config = dict(
    n_layer=13,
    d_model=448,
    n_head=10,
    n_kv_head=5,
    head_dim=64,
    d_mlp=1216,
    vocab_size=8192,
    activation='swiglu',
    norm='rmsnorm',
    norm_place='pre',
    norm_eps=1e-05,
    positions='rope',
    rope_base=10000.0,
    rope_fraction=1.0,
    qk_norm=False,
    attn_scale=0.125,
    bias='none',
    tie_embeddings=False,
    parallel_block=False,
    init='normal',
    init_std_qkv=0.0184,
    init_std_o=0.00362,
    init_std_up=0.0184,
    init_std_down=0.00362,
    optimizer='adamw',
    lr=0.000716,
    lr_mult_qkv=0.4,
    beta1=0.95,
    beta2=0.98,
    lr_head=0.00568,
    grad_clip=1.0,
    warmup_steps=268,
    schedule='wsd',
    decay_fraction=0.804,
    decay_shape='linear',
    final_lr_fraction=0.0,
    batch_tokens=32768,
    seq_len=1024,
    doc_mask=True,
    z_loss=0.0001,
    train_tokens=440200000,
    steps=13434,
    dataset='wikipedia_en',
)
Each number is 128 + 24 x the weight over the matrix's rms, rounded and kept within 0 to 255. Layers, rows and columns count from 0.

# layer 10 attention output, 448x640, rms 0.0497, rows 173-215, columns 320-479
[[118 129  99 123 122 103 130 124 123 149 124 142 165 150 158  89 106 121 136 139 123 114 115 119 107 119 136  83 112 162 132 126 118 140 159 149 158 161 122 113 114 140 150 110 128 186 145 140 142 168 168 130 102 134 150 137 108 129 126 184 133 105 161 124 128 162 134 114 157  89 111  87 134 165 152 134  96 123 121 131 123 118 185 180 119 140 153 109 136 122 142 141 144 104 111 142 111 126 125 137 145 146 132 135 123 148  98 132 122 147 168 181 124 127 101 139 125 163 136  99 187 125 128 168 116 154 143 143 131 111 140 133 128 115 104 127 119 126 124 124 125 135 113 146 133 119 143 135 140 126 141 119 144 102 152 143 138 156 131 123]
 [131 115 122 122 148 128 130 129 166 124 108 137 150 135 121 122 146 123 120 125 124 146 125 124 133 140 141 120 158 151 120 112 137 148 107 130 112 145 132 141 120 129 145 152 100 141 129 130 110 121 148 144 128 127 144 130 115 110 115 148 124 123 127 145 153 115 145 148 143 119 145 131 147 135 129 118  90 132 106 141 152 102 119 122  99 116 106 153 108 108 130 139 133 139 129 158 104 131 110 109 148  99 167 133 134 123 119 104 123 132 152 152 142 143 144 174 132 122 137 109 151 108 126 140 105 136 136 115 141 140  97 145 144 142 130 139 151 144 115 126 133 137 142 108 118 133 141 122 112 148 110 141 124 126 127 134 136 139 136 139]
 [152 122 139 130 134 120 107  99 138 120 122 150 118 147 112 139 134 116 144 139 129 142  98 125 146 126 139 127 140 140 149 114 125 107 113 126 141 163 135 129 143 103 157 116 147 143 127 123 104 136 145 134 116 115 139 126 138 123 165 123 122  99 149 158 103 133 134 151 125 120 133 122 133 122  79 149 114 128 104 116 127 115 120 133 101 104 112  86 123 127 101 147 145 110 153 147 112 143 135 125 156 115 118 118 115 138 133 123 130 107 119 153 154 129 130 133 143 132 110 160 198 158 111 125 143 108 129 168 138 123 118 150 124 135 130 129 133 163 132 154 106 123 117 132 120 135 128  99  97 100 125 150 118 143 111 110 131 105 102 133]
 [132 132 134 137 130 125 111 139 131 109 139 135 136  95 148 114 114 134 120 135 112 121 124 117 141 167 120 126 100 106 151 111 102 107 107 137 109 145 125 128 106 131 114 120 112 123 112 128 142 121 120 123 124 136 127 141 109 139 147 134 134 117 118 123 127 129 158 156 120 101 120 126 145 131 113 103 163 145 118 129 129 126 139 122 154 149 144 160 134 145 138 119 108 146  88 118 117 145 123 152 122 101 130 118 103 105 144 116 135 176 162 126 136 129 122 134 124 150 131 140 137 116 131 128  84 122 129 141 164 138 148 129 124 125 107 114 145 144 118 105 147 135 120 120 121 148 133 121 145 139 122 137 134 128 140 145 111 133 106 110]
 [115 102 141 134 131 119 159 146 132  99 117 177 123 128 109 141 116 135 130 108 124 139 123 130 119 123 139 134 140 122 123 129 117 105 125 136 117 145 101 158 132 124 129 127 125 133 112 117 121 112 122 147 131 149 137 133 143 117 151 134 128 122 137 140 131 131 101  96 134 115  96 120 123 112 144 138 109 121 133 137 142 125 157 163 139 100 133 128 126 135 130 114 141 133 110 122 125 142 161 154 148 145 114 170 156 181 153 102 135 104 139 137 139 109 152  97 108 132 131 116 120 152 125 107 133 107 143 169 124 118 119 118 130 124  98 150 140 128 115 136 138 142 130 125 150  94 133 138 143 129 129 108 113 162 134  96 125 129 129 121]
 [156 128 101 146 119 128  88 119 110 164 124 128 140  79 144 154 139 137 156  87 105 137 122 135 145 153 121 165 152 152 142 118 101 130 160 131 138 131 153 106 125 100 133 154 160 149 150 138 127 136 120 136 118 115 109 155 118 146  98 143 120 104  96 139 153 102 122 134 117 128  99 135 122 142  90 123 122 130 118 163 141 113 136 132 129 124 138 136 114 124 122 114 147 165 169 129 112 116 131 104 122 136 130 105 142  91 124 112  81 128 107  88 170 130 155 151 120 138 113 108 142 122 108 137 119 129 137 158 117 132 100 136  91 131  99 134 142 101 117 128 143 125 132 136 142 145 125 113 143 125 141 137 141 178 118 139 132 174 132 125]
 [106 109 118 139 148 136 147 123 108 152  97  88 154 129 115 113 150 146 152 157 107 144 105 101 152 169 141 108 126 119 166 119 179 154 142 135 134 136 129 124 110 134 111 149 119 136 137 124 158 111 133 126 129 108 150 131 138 110 121 156 133 139 116  96 122 137 141 124 120 134 146 116 140 118 163 139 115 129 153 154 131 138 101  98 113 113 150 142 169 138  92 117 109 118 117 151 128 106 137 110 105 120 167  95 132 116 108 135 160 146 140 170 124 111 101 144 149 115 156 190 142 102 139 122 148 142 159 117 136 118 125 136 101 135 133 131 143 125 104 139 138 142 145 132 126 134 127 136 137 114 123 135 125 142 126 151 134 141 119 107]
 [127 140 150 120 118 114 127 127 128 121 128 105 121 116 136 126 121 137 118 144 121 109  96 123 132 112 132 121 133 144 120 130 120 137 144 111 158  98 138 143 145 131 132  99  96 109 154 130 139 133 141 114 130 106 134  97  88 130 121 142 166 151 103 147 121 111 156 145 120 135 121 126 146 105 100  66 101 116 131 102 138 140 133 128 138 150  96 106 179 120 121 128 151 127 130 105 160 157 149 142 151 100 112 116 111 138 115 127 159 132 146 151 145 120 136 140 131 114 111 167 117 147 163 143 110 119 133 156 132 126 116 152 108 150 137 111 137 116 121 136 125 117 132 119 132 128 129 132 123 114 113 141 156  94 146 146 122 129 123 128]
 [100 152 119 113 161 154 115 150 103 135 130 138 126 147 129 144 119 146 136 101 109 109 170 117 131 147 113 127 124 150 109 114 133 121 109 126  87 129 124 136 117 132 122 144 161 115 135 119 117 136 116 151 139 130 137 138 140 142 152 125 135 108 118 152 132 136 113 145 143 119 126 148  93 142 128 159 122 138 118 133 124 140 150 107 123 157 133 114 124 108 124 105 130 126 156 128 106 111  95 127 126 122 122 129 163  96 133 126 116 134 110 130 148 135 144 174 110 124 116 124 124 122 131 119 131 139 155 113 143 141 130 126 123 141 106 148 124 116 150 175 153 162 139 132 128 137 132 112 132 126 120 114 113 142 127 110 133 126 150 132]
 [141 107 119 111 135 135 117 147  91 119 123 138 126 122 137 107 134 168 127 115 134 134 144 101 113 128 125 119 136 149 117 132 152 160 121 124 114 147 160 130  93 127 141 163 146 108 102 100  94 122 146 125 142 152 177 133 139 136 145 136 117 142 147 142 113 128 144 135 133 103 136 130 127 164 155 105 101 124 114 157 156 115 142 122 119 128 151 121 106 123 136  81 125 126 131 123 110 145 122  96 113 139 116 119 125 130 105 112 125 123 124 120 138 125 110 158 109 125 143 136 122 125 126 123 163 136 171 175 114 135 126 117 102  89 127 133 110 143 137  99 129 138 150 134 137 140 116  96 136 113 130 110 104 126 133  68 120 126 132 139]
 [113 132 135 116 133 157 113 109 109 131  87 108 126 147 167 129  99  97 133 106 135 121 129  50 116 132 152 144 129 109 133 128 141 140 140 151 140 138 134 118 159 147 142 144 116 126 127 102 119 155 143 126 129 130 119 169 128 126 135 123 164 149 128 114 142 116 138 152 133 144 139 104 110 156 135  90 109 144 129  76 119 127 150 130 135 147 146 139 107 135 174 106 122 127 125 122 121 157 120 134 145 169 132 132 118 111 121 164 102 131 131 156 111 149 135 158 117 118 151 145 106 110 130 129 120 106 138 167 131 122 157 152 125 131 137 110 165 164 120 115 126 116 128  89 133 136 149 148 149 119 114 147 121 122 171 138 129 121  99 126]
 [146 163 136 115 126  99 152 136 148 139 139 135 143 109  76 145 126 146 133 135 113 111 111 106 146 125 132 132 160 135 136 124 132 137 121 120 155 136 122 151 160 141 151 131 138 134 142 135 115 156 136 154 150 104 121  89 126 133 128 150 111 133 156 138 113 142 135 133 138 146 144 144 127 149 144 133  97 126 143 121 117 131 108 139 143 105 165 125 135 155 105 148 133 145  97 113 135 130 128 163 109 146 124 101 138 130 152 116 146 116 117 124 106 156 117 113 152 115 102 129 123 151  97 153 140 140 108 105 125 145 119 147 123 141 118 123  95 137 119 161 107 132 128 122 124 111 118 147 130 127 158 155 129 140 137 144 142 173 117 130]
 [120 120 115 128 115 137 118 135 120  98 149 157 167 124 109  78 130 149 113 148  96 120 121 167  94 104  89 160 137 141 135 122  80 105  77 152  76 120 115 154 136 147 150 113 105 155  77 144 109 126 119 138 133 156 139 154 127 133 116 146 127 121 146 141 125 142 131 128 109 126 106 114 138 139 118 112 135 139 114 102 135 143 135 117 105 147 115 114 101 127 147 169 132 127 138 152 131 117 108 142 139 125 127 150  98 136 103 102  92 131 154 141 102 135  91 145 130 119 134 130 167 154 142 134 141 100 127 129 163 131 120 143 147 146  98 132 136 161 137 163 150 144 137 130 132 141 124 114 124 130 128 123 127 135 142 146 116 129 137 128]
 [136 128 118 132 127 132 123 135 123 110  93 147 130 124 175 130 136 144 138 127 131 131 141 119 146 124 137 135 121 134 118 129 140 110 113 119 140 145 137 129 119 111 166 130 125 115 135 148 148 164 136 129 135 150 126 113 134 106 124 125 139 130 153 137 130 128 160 152 122 127 117 150 159 126 161 104  91 122 111 128 138 116 136 154 113 102 121 128 148 110 114 105 111 109 128 136 106 157 113 119 122 118 114 145 114 147  89 126 106 116 126 142 116 103 127 152 119 166 104  81 184 136 107 128 131 116 134 141 106 142 137 135 125 124 113 147 127 134 124 119 133 119 104 120 127 140 126 151 128 131 125 127 137 120 139 102 124 139 141 131]
 [143 144 123 121 161 117 129 111 116 118 136 123 141 132 126 137 153 117 133 164 155 137 132 134 139 145 117 110 128 115 134 143 139 140 132 128 138 125 156 110 126 111 106 156 138 133 123 127 123 116 139 125 143 117 123 131 166 132 136 119 133 137 124 134 130 125 133 133 132 149 139 120 112 109 108 122 117 100 151 130 133 150 128 135 124 132 134 160 136 156 102 165 150 153 148 122 109 103 135 163 128  90 139 115 118 133 113 140 134 119  86 131 141  98 117 114 170 128 128 139 152 138 119 128 149 150 102 119 131 134 134 135 142 141 142 111 136 136 115  97 118 119 143 114 105 139 129 120 109 128 153 125 138 117 113 135 140 150 149 118]
 [ 97 142 110 130 109 150 121 138 120 124 146 137 126 138 146 119 123 122 116 106 151 113 132 157 113 111 142 137 120 158 101 120 102 141 130 123 145 140 135 129 151 141 119 135 123 101 138 137 139 107 145  99 132 145 105 141 151 118 134 145 173 135  91 125 123  86 138 121 128 116 139 151 149 144 133 112 117 126 143 117 149 108 142 140 133 133  89 147 101 140 146 147 164 146 117  96 155 130 134 109 140  92 122 118 137 130 124  80 133 160 174 101 120 130 123 150 109 104 175 129 101 118 144 104 147 127 144 109 137 113 145 124 150 114 150 118 159 156 140 104 118 113 136 105 114 123 158 147 101 120 121 116 123 122 111 145 153 121 121 117]
 [110 131 146 155 156 128 122 127 128 140 127 127 129  94 139 143 123 143 140 119 122 121 141 124 129 108 128 126 127 125 130 108 107 119 145 151 143 114 112 138 100 108 168 113 159 131  97 132  99 147 125 142 128 176 125 126 121 125 138 130 118 139 140 139 111 175 128 118 125 165 107 105 107 107 132  89 129 108 128 137 132 124 194 146 105 133 143 144 113 151 134 126 138 127 140 124 114 142 109 137 114 137 116 163  78 140  99 138  87  91 135 126 106  95 142 134 141 102 127 127 124 111 116 150 113 151 132 136 126 158 126 116 107 129 110 123 120 101 119 127 143 111 134 154 140 148 162 140 131 132 115 138 114 152 129 130 146 135 109 107]
 [139 136  95 119 143 112  96 134 126 107 170 119 137 105 111 163 124 125 159 140  95 124 111 142 127 112 131 115 131 123 146 104 118 128 139 152  94 149 133 144  98 174 105 116 110 156 139 107 172 100 155 155 115 133 126 123 109 153 111 121 102  86 166 144 104 163 145 153 117  98 136  78 113 146 114 116 154 119 122 142 129 149 131 133 171 114 146 142 180 128 148 117 110  92 128 151 106 124 133 142 127 176 119 141 137 142 134 139 131 139 126 125 123 115 127 122 124 139 125 108 135 103 137 109 126 161 108 111 129 135 131 151 121 111 124 119 123 139 109 127 147 111 108 120 120 133 155 138 121 138 120 114 142 132 132 110 125 129 135 125]
 [154 157 160 121 132 125 120 136 153 100 146 130 104  91 116 107 132 127 123 137 134 137 143 149 144 138 116 115 134 132 115 144 111  87 127  95 135  96 162 109 156 137 146 101 131  90  99 125 119  89 126 133 140 114 138 110 102 116 171 116 146  97 102 130 144 136 103 121 173 169 102 152 143 122 138 109 147 128  98 167 155 117 134 148 123 133 138 131 105 123 125 143 132 162 116 116 121 156 120 113 104 125 128 117 111 107 125 116 105 138 126 141 140 159 161 117 130  97 118 129 153 106 117 129  87 122 125 144 125 135 112 134 119 128 119 156 108 119 152 125 161 122 138 160 125 116 135 129 118 133 158 142 162 129 119 129 137 143 118 128]
 [142 132 129 134 133 108 150 134 148 130 151 104 143 129 116 136 102 120 132 183 141 127 124 148 118 136 128 133 109 121 117 106 127 116 147 132 124 111 133 109 142 146 108  92 120 121 128 155 118 137 124 116 136 152 117 130 157 135 133 119 130 143 106 110 128 141 122 107 104 109 162 105 106 103 147 139 144 125 153 135 108 143 129 133 100 103 114 151 133 125  84 122 113 129 125 112 113 115 137 155 128 118 153 139 116 148 148 152 125 109 135 126 137  99 110 130 146 117 122 114 132 160 118 129 155 140 122 104 123 130 170 106 128 126 150 111 124 113 136 105 120 112 132 135 111 118 132 126 115 126 112 129  94 147 121 135 137 140 122 111]
 [131 116 107 135 104 141 121 114 105 120 130 130 137 133 117  92  99 162 139 139 135 107 121 117 147 133 136 126 128 123 126 118  89 122  91 138 115 126 158 141 122 120 121 100 121 143 137 120 119 161 113 120 138 137  99 125 144 108 115 153 108 130 122 111 127 137  91 114 126 137 117 121 161 118 144 148 140 171 125 125 113 140 138 130 101 101 127 134 117 130  74  98 111 121 121 107 158 109 106 165 129  98 123 113 113 128 133 149 131 116 134 138 114 133  84 165 125 128 111 130 135 132 125 114 109 123 135 150 159 128 101 126 145 144 114 115 127 131 126 142 101 148 116 133 138 140 131 105 138 117 135 109 123 150 132 103 126 125 123 133]
 [117  90 151 127 102 182 146  99 151 137 130 149 142 120 158 128 103 115 161 121 142 137 118 122 131 121 125 120 143 126 106 160 112 154 112 140 148 133 128 129 130 150 104 112 116 135 125  88 142 125 104 116 134 143 133 163 123 101 118  95 130 116 134 107 150 135 131 114 127 120  85 139 157 110 141 103 117 164 134 120 133 138 119 134 152 147 115  97 106 122 180 146 111 151 112 129 130 116 138  93 152 132 112 119 115 146 136 136 120 142 141 132 106 170  93 141 135 112 144 102 145 136 156 115 138 140 146 143 168 106 101 125 134 101  99 134 149 145 156 123 136 141 162 121 131 157 118 109 150 148 129 116 140 129 141 146 114 136  99 116]
 [127 124 119 129 111 139 109 116 147 128 117 147 104 148 145 139 137 113 134 141 130 121 157 151 129 101 129 141 129 126 125 141 111 123 101 134 109 118 167 142 140 106 145  93 128 125 129 134 124 131 107 121  99 146 131 121 114 120 128  83 129 118 157 147 145 157  95 122 150 126 106 161 154 126 168 151 150 118 113 119 129 124 149 139 113 146 110  99 101 128 108 110 126 142 116 125 127 141 146 161 129 128 116 115 122 127 133 115 140 121 123 127 119 126 116 128 175 139 142 138 154 115 120 106 106 105 127 145 153 131 135 124 150 141 113 146 136 146 122 141 156 133 116 125 107 139 137  97 119 140 120 118 104 118 112 100 133 128 122 138]
 [117 121 131 145 123 115 119 102 149 129 127 137 106 115 104 135 109 131 117 115 119 130 131  98 110 121 150 165 166 152 148 139  92  95 110 154 156 134 118 181 145 120 149 123 140 129 104 139 124 131  62 141 155 110 110  92  95  72 144  94 101 127 154 122 135 151 107  79 177 138  80 149  96 128 134 141 116 139 133 176 124 145  86 124 182 159 148 143 124 143 121 117  85 138  80 170 146 108 134 130 111 126 130 144 140 142 167 116 153 128 127 107 133 148 138  95 143 142  92 125 110 103  82 168  94 137 122  66 124 157 115 122 137 120 103 159  98 129 114 140 142 132 151 180 135 139 123 115 140 137 152 141 119 121 109  97 109 147  93 123]
 [133 121 153 117 106 145 122 128 165 131 143 129 122 118 158 138 127 104 130 104 153 152 151 129 133  96  71 131 126 128 109 128 135 147 136 140 126  92 114 109 130 137 111 159 112 162 133 117 117 103 103 125 137 120 130 166 158 140 146  81 108 127 101 130 132 108 136 143 121 128 127 146 116 124  78 127 133 144 122 133 122 127 119 108 157 111 119 152 104 155 155 117 137 123 137 144 142 136 125 125 127 159 119 114 125 128 157 119  98 166 118 107 119 157 132 143 109 132 118 142 125 142 131 139 102 127 116 108 108 140 117 113 122 115 113 147 146 103 110 112 129 130 113 154 139 139 122 141 146 125 109 144 128 148 139 140 113 120 130 138]
 [157  73 145 150 130 109 155 130 117 145 125  99 115 140 118 100  93 140  84 128 126 153  75  80 167 115 125 147 129 117 154 121 149 167 144 140 165 123 156 121 119 126 144 119  72 145 154 115 107 131 148 137 135 109 116 118 128 128 115 119 105 158 165 129 128 124 126 150 156 128 149 126 129 150 175 121 119 137 131 111 115 141 121 108 130 152 130 127 146 140 130 141 119 142 127 133 146 125 152 159 124 131 110 126 161 153 116 133 129 106 141 186 156 141 116 118 154 114 134 126 126 152 136 121 152 127 115 136 138 119 113 136 133 113 122 124 155 150 154 130 142 158 151 132 127 133 129 106 124 151 133 138 141 131 121 119 114 150 108 118]
 [117 136 143 129  96 116 153 134 174 118 171 141 117  99 134 145 120 143 144 122 140 158 122 155 165 138 131 141 110  99 143 153 140 136 137 108 111 141 129  92 123 149  84  98 125 105 148 113 161 115 120 114 109 132 109 112 137 140 145 108 139 131 113 135 125  91 169 124 111 136 143 148 130 116 120 103 123 109 166 137 115 132 140 138 112 104 121 105  89 156 125 136 183 165 118  76 147  84 124 135 190 105 114 117 173 127 139 121 100 178  83  91 109 164 120 108 145 108 131 125 144 134 101 125 100 135 131 114 130 145 153 101 118 134 147 121 115 125 137  96 110 124 152 176 140 101 145 149 120 112 125  94 113 155 119 134 131 135 119  99]
 [130 138 137 111 150 131 150 114 127 135 120 130 104 120 116 121 154 102 104 122 120 134 144 132 114 137 133 121 150 118 132 130 124 120 119 129 106 125 149 146 132 142 142 135 148 136  97 143 123 159 123 118 143 133 118 125 116 129 113 120 119 119 123 104 125 151 126 134 159 103 151 152 123 121 112 161 123 133 134 152 126 143 102 142 150 124 136 138 112 129 124 123 109 126 107 130  94 121 111 128 128  96 132 123 119 130 114 145 132 120  99 142 135 111 131 131 130 110 124 131 141 120 132 130 138 126 151  99 131 130 135 129 150 119 137 143 122 138 106 119 113 127 124 128 127 151 129 141 150 138 130 146 100 113 131 136 126 130 122 136]
 [130 136 139 135 134 139 117 135 137 116 118 151 133 135 126 137 148  92 162 120 129 122 130 137 132 176 148 147 151 146 186 138 123 167 140  95  96 141 141  99 147 112 111 136  93 127 162 168 125  86 123 142 124 102 108 113 153 121 132 119 155 134 119 133 119 128 131 110 169 130 136 128 129 107 101 198 120 146 127 157 107 152 125 109 141 149 120 109 116 111 131 145 163 158 160 137 144 109 129 128 119 115 121 123 138 130 119 139 162 140 108 188 126 137 125 142 133  95 154 137 129 135 133 129 109 132 148 146 118 130 102 139 138 105 116 107 135  99  96 159 140 156 102 134 133 153 126 114 158 148 107 132 117 132 160 149 118 152 128 137]
 [ 95 134 154 163 150 135 137 117 167 124 136 132 143  92 134 110 147 151 164 117 119 150 142 109 160 166 100 133 136 116 135 126 124 153 153 140 147 106 119  98 104 102 116 159 138 132 137 124 136 150  91 124 147 149 108 129  90 134 133 115 104 130 119 107 111  90 129 134  98 171 122 123 152 129 113 110 123 115 122 127 145 117 141 134 125 116  97 116  99 135 160 142 143 113 123 125 137 118 114  94 119 120 109 100 125 118 129 123  96 134 147 109 107 126 135 128 103 122 147 128 110 114 143 129 125 112 126 142 140  86 117 126 148 100 112 156 155 121 128 129 145 137 144 150 133 141 131 124 135 139 103 122 122 138 131 137 115 140 106 135]
 [131 116 103 134 115 126 148 156 134  96 134 123 123 149 137 131 126 114 124 127 141 128  94 113 130 137 136 109 123 118 134 132 114 147 113 128  95 104 135 105 112 169 110 136 107 115 111 144 144 107 121 113 151 110 136 118 120 141 151 130 129 123 121 106 125 139 129 135 145 120 110 123 127 117 134 117 120 114 140 141 137 141 136 131 123 125 130 115 113 123 109 136 141 119 119 143 132 139 112 153 109 139 108 130 123 133 133 137 117 135 117 131 128 114 116 135 130 128 150 126 133 144 125 152 126 137 113 130 129 134 128 144 125 111 121 126 136  94 133  99 134 122 120 136 136 144 119 138 136 122 137 106 115 126 136 134 134 148 139 109]
 [135 163  99 140  95 134 127 121 119 118 131 106 154 143 142 143 122 111 104 144 135 123  99 154 141 127 156 170 115 104 150 156  98 107 142 111  88  95 136 135 134 102 105 110  87 123 125 146 119 147 148 133 123 123  96 142 140 161 149 143 161 159 131 113 161 121 126 117 132 131 101 132 104 135  92 132 101 149 144 135 119 160 129 145 158 140 119 150 137 142 130 117 135 149 102 128 133 100 159 133 148 123 122 129 168 133 158 107 118 137 116  96 131 118 138 118 130 120 123 141 119 159 152 121 132 113  92 118 134 109 128 134 112 122 114 115 134 150 119 145 109 134 128 140 147 137 119 130 144 149 129 158 132 138 136 145 119 111  98 144]
 [112 132 111 105 121 118 147 134 112 136 116 127 103 132 137 144 141 132 116 144 126 154 122 144 130 104 112 100 140 139 124 127 137 146 127 131 136 114 128 145 122 144 123 113 133 116 130 121 126 120 164 125 127 121 129 109 120 136 127 157 134 111 112 135 129 132 123 145 120 120 132 126 116 110 119 101 126 123 120 112 153 129 122 134 114 131 113 135 138 114 130 147 158 139 117 117 126 130 152  98 150 119 112  99 130 121 160 123 149 140 124 126 158 132 124 132 137 104  89 124 123 122 147 139 128 143 128 114 140 131 129 124 157 129 115 125 111 102 125 125  93 129 121 115 129  99 105 126 119 132 135 107 122 135 134 133 154 163 132 117]
 [132 135 166 126 115 140 169 133 146 133 125 140 116 141 154 160  81 167 141 128 130 144 100 116 123  94 130 152 117 134 106 124 126 118 178 155 144 124 104 107 118 141 104 154 124 111 136 112 146 131 137 133 128 136 126 146 135 137 127 163 112 103 119 157 117 112 153 142 115 126 124 158 123 143 125  80 139 128 160 128 125  90 131 130 129 116 121 144 135 110 154 143 135 170 158 115 118 132 136 139 127 131 140 143 125 134 135 120 116 146 127 102 136 123 105 124 118 118 104 103  98 139 108 138 161 130 132 102 112 129 135 132 126 119 115 136 121 147 143 107 114 128 152 124 131 127 117 123 136 142 136 134 124 102 152 141 110 147 143 122]
 [ 92 115 113 129 146 137  90 113 126 120 127 136 139 112 142  99 147 115 141 115 109 150 132 111 114 161 108 145 122 163 118 122 102 128 119 133 138 119 122 129 157 101 138 140 128 114 117 144 144 151 122 145 175 170 131 121 128 137 150 128 144 149 135 100 120 118 149 116 106 149 142 120 135 149 132 104 114 166 147 135 154 103 135 122 132 124 133 121 145 126 168 145 101 117 131 161 122 115 163  86 156 120 149 121  76 118 135 135 110 152 158 121 152 158 158 116 106 121 136 123 146 136  91 119 123 141 164 152 142 122 153 111 104 131 133 120 137 119 116 118 136 153 155 136 140 115 125 114 146 111 131 129 162 122 139 140 112 116  95 168]
 [139 118 154 121 133 130 117 127 151 144 121 142 123 116 137 121 114 150 102 103 102 113 152 137 116 134  95 140 134 123 143 101 117 135  87 160 145 132 118 150 130 132 183 122 137 121  92 131 107 137 144 132 114 137 117 109  85  85 110 115 113 142 136 150 149  97 135 132 101 110 122 146 125 113 129  80 141 107 102 128 160 116 150 141 123 138 127 156 115 100 131 131 138 152 132 170 109 156 112 135 132 166 152 137 101 129 139 151 135 116 145 131 107 141 135 130 131 136 151 112 138 127 121 114 125  93 143 149 139 116 124 125 125 126 114 140 141 131 122 116 135 126 120 113 148 114 151 134 133 133 125 137 147 138 128 150 121 137 119 129]
 [111  97 112 125  96  91 133 174  73 127 111 109 117 126 103  84 138 139  67 146 139  98 132 135 145 118 151 121 110  95 129 117 136 110 104  94 111 133 118 126 104 138 151 118  62 103 117 151 171 176 163 124 156  88 125  98  50 127 127 142 165 139 152 118 159 163  83 116 189 133 140 122 111 132 150 170 114 144 155 161 112 123 135 148 132 169 123 122 156 117 102 149 144 177 113 116 142 161 114 119 132 134 113 125 142 109 140 101 122 109 120 154 165 106 127 119 153 113 101 121  95 108 183 126 152 144 158 109 148 122 129 135 142 133 158 116 121 129 117  97 126 109 107 158 134  90 161 164 111 117 142 131 155  97 134 152 141 164 100 115]
 [111 132 107 138 109 139 116 154 149 121 137 105 122 147 123 122 113 147 100 126 123 136 141 135 129 108 123 112 105 131  73 146 130 121 140 127  97  83 100 116 136 131 125 107 150 107 153  58 145 134 111 123 137 144 164 145 101 129 121 125 130 115 121 115 125 117 114 134 154 102 126 155 142 150 128 101 129  99 155 115 134  99 152 113 118 169 144 110 109 125 118 125 138 136  98 115 133 143 127 149 102 149 138 125 132 129 113 108 123 157 106  92 104 138 120 135 102 121 137 148 118 138 129 134 136  96 135 116 112 143 157 110 146 124 160 119 114 146 154 124 133 123 172 129 112 118 135 125 107 138 135 122  83 127 108 125 133 117 135 117]
 [ 98 134 123 118 144 157 126 108 133 115 147 125  97 112  95 135  91 129 122 134 112 137  88 158 135 133 147  96 138 120 116 172 143 110  73 126 114 140 165 148 103 127 112  84 131 146 164 116 157 140 129 163 124 125 135 138  82 141 120 128 152 122 160 120 133 144 120 104 135 133 135 117 138 176 124 135  93 133 142 113  85 135 119 133 141 108 143 117 136 121 120 106 132 110 103 155 154 140 149 145 162 129 115 133 168 100 122  83 131 130 108 167 132 160 146 111 144 141 127 145 121 158  99 166 111 141 100 158 147 131 126 141 144 135 133 130 123 187 116 117 110 154 141 126 101 118 103 102 139 129 171 154 118 109 125 100 113 115  99 176]
 [137 132 119 133 117 115 148 136 126 110 131 138 114 136 134 144  98  88 130 136 186 111 102 125 131  89 157 143 113 140 121 146 154 134 133 137 112 159 109 129 148 124 136  85 151 103 157 166 135 159 103 113 133 150 104 109 117 154 117  99 137 144 142 101 106 146 138  85 118 129 119 138 139  95 123 167 161 106 160 169 135 122 105 142 145 134 110 136 133 141 121 119 113 105  98 130  85 134 134 143 135 108 144 126 127 152 137 104 124 133  89 101 114 111 136 101 133 142 149 125 120 141 143 101 125 131 133 107  85 162 153 102 129 140 142 129 102 102 134 141 144 123 139 143 136 113 115 111 118 143 150 141 113 157 109 108 147 114 124 110]
 [124 141 105 143 144 103 107 131 125 118 120 134 139 113  98 160 140 127 112 148  98 146 115 139 123 149 118 115 118 117 133 127 117 131 116 138 101 140 128 153 119 128 166 130 159 144 111 135 110 145 102 139 105 164 121 125 129 119 106 102  84 133 154 154 120 140  97  86 127 103 110 148 127 108 113 136 137 122 144  92 103 167 134 118 132 121 180 116 142 126  96 112  99 106 116 154 110 137 123 146 110 132 136 158  97 138 136 137 137  78  90 142 110 107 143  80 156 134 111 102 136 137 108 129 143 157 110 128 130 139 129 111 113 114 125 109  97 109  86 149 150 131 136 143 129 160 110 131 151 155 153 153 128 131 127 122 106 101 112 136]
 [129 114 100 151 132 143 149 105 150 122 114 136 161 148 145 137 110 124 150 188 173 136 121 157 106 125 128 135 147 123 136 148 139 120 135 121 109 116 127 130 126 119 132 110 154 115 122 105 133 113 104 119 143 118 139 142 148 120 151 142 117 138 126  94 107 127 117  98 126 138 116 127 129 124 144 105 143 104 138 108 132 125 123 174 142 112 130 138 123 139 138 143 136 113  92 125 134 126 151 125 117 152 130 128 110 155 145 140 128 127 158 110 107 114 110 125 120 140 135 123 134 132 118 143 128 111 119 154 102 138 121 118  96 131 122 117 124 139 161 122 141 109 143 145 145 111 120 166 144 110 140 130 131 130 132 122 121 129 109 109]
 [131 127 156 109 142 117 164 120 143 136 122 130 135 129 105 110  85 168 140 114 136 127 153  74 147 159 107 141 128 143 175 113 131 130 138 122 150 132 136 101 122 136 157 139 162 157 124 143 119 147 136 114 130 100 113 107 129 152  86 110 117 143 127 130 132  97 117 180 142  80 118 156 128 138  96 102 121 143  97  69 116 128 130 127 112 160 121 129 118 106 149 110 147 128 128 129 103 128 110 136 140 125 131 109 138  69 125 125 109 150 150 146 110 120 134 157 101  98 135 136 135 108 166 141 139 112 111 121 134 108 124 126 171 104 111 158 142 128 150 128 117 142 137 111 117 133 116 143 143 145 118 115 133  90 149 108 132 124 112 134]]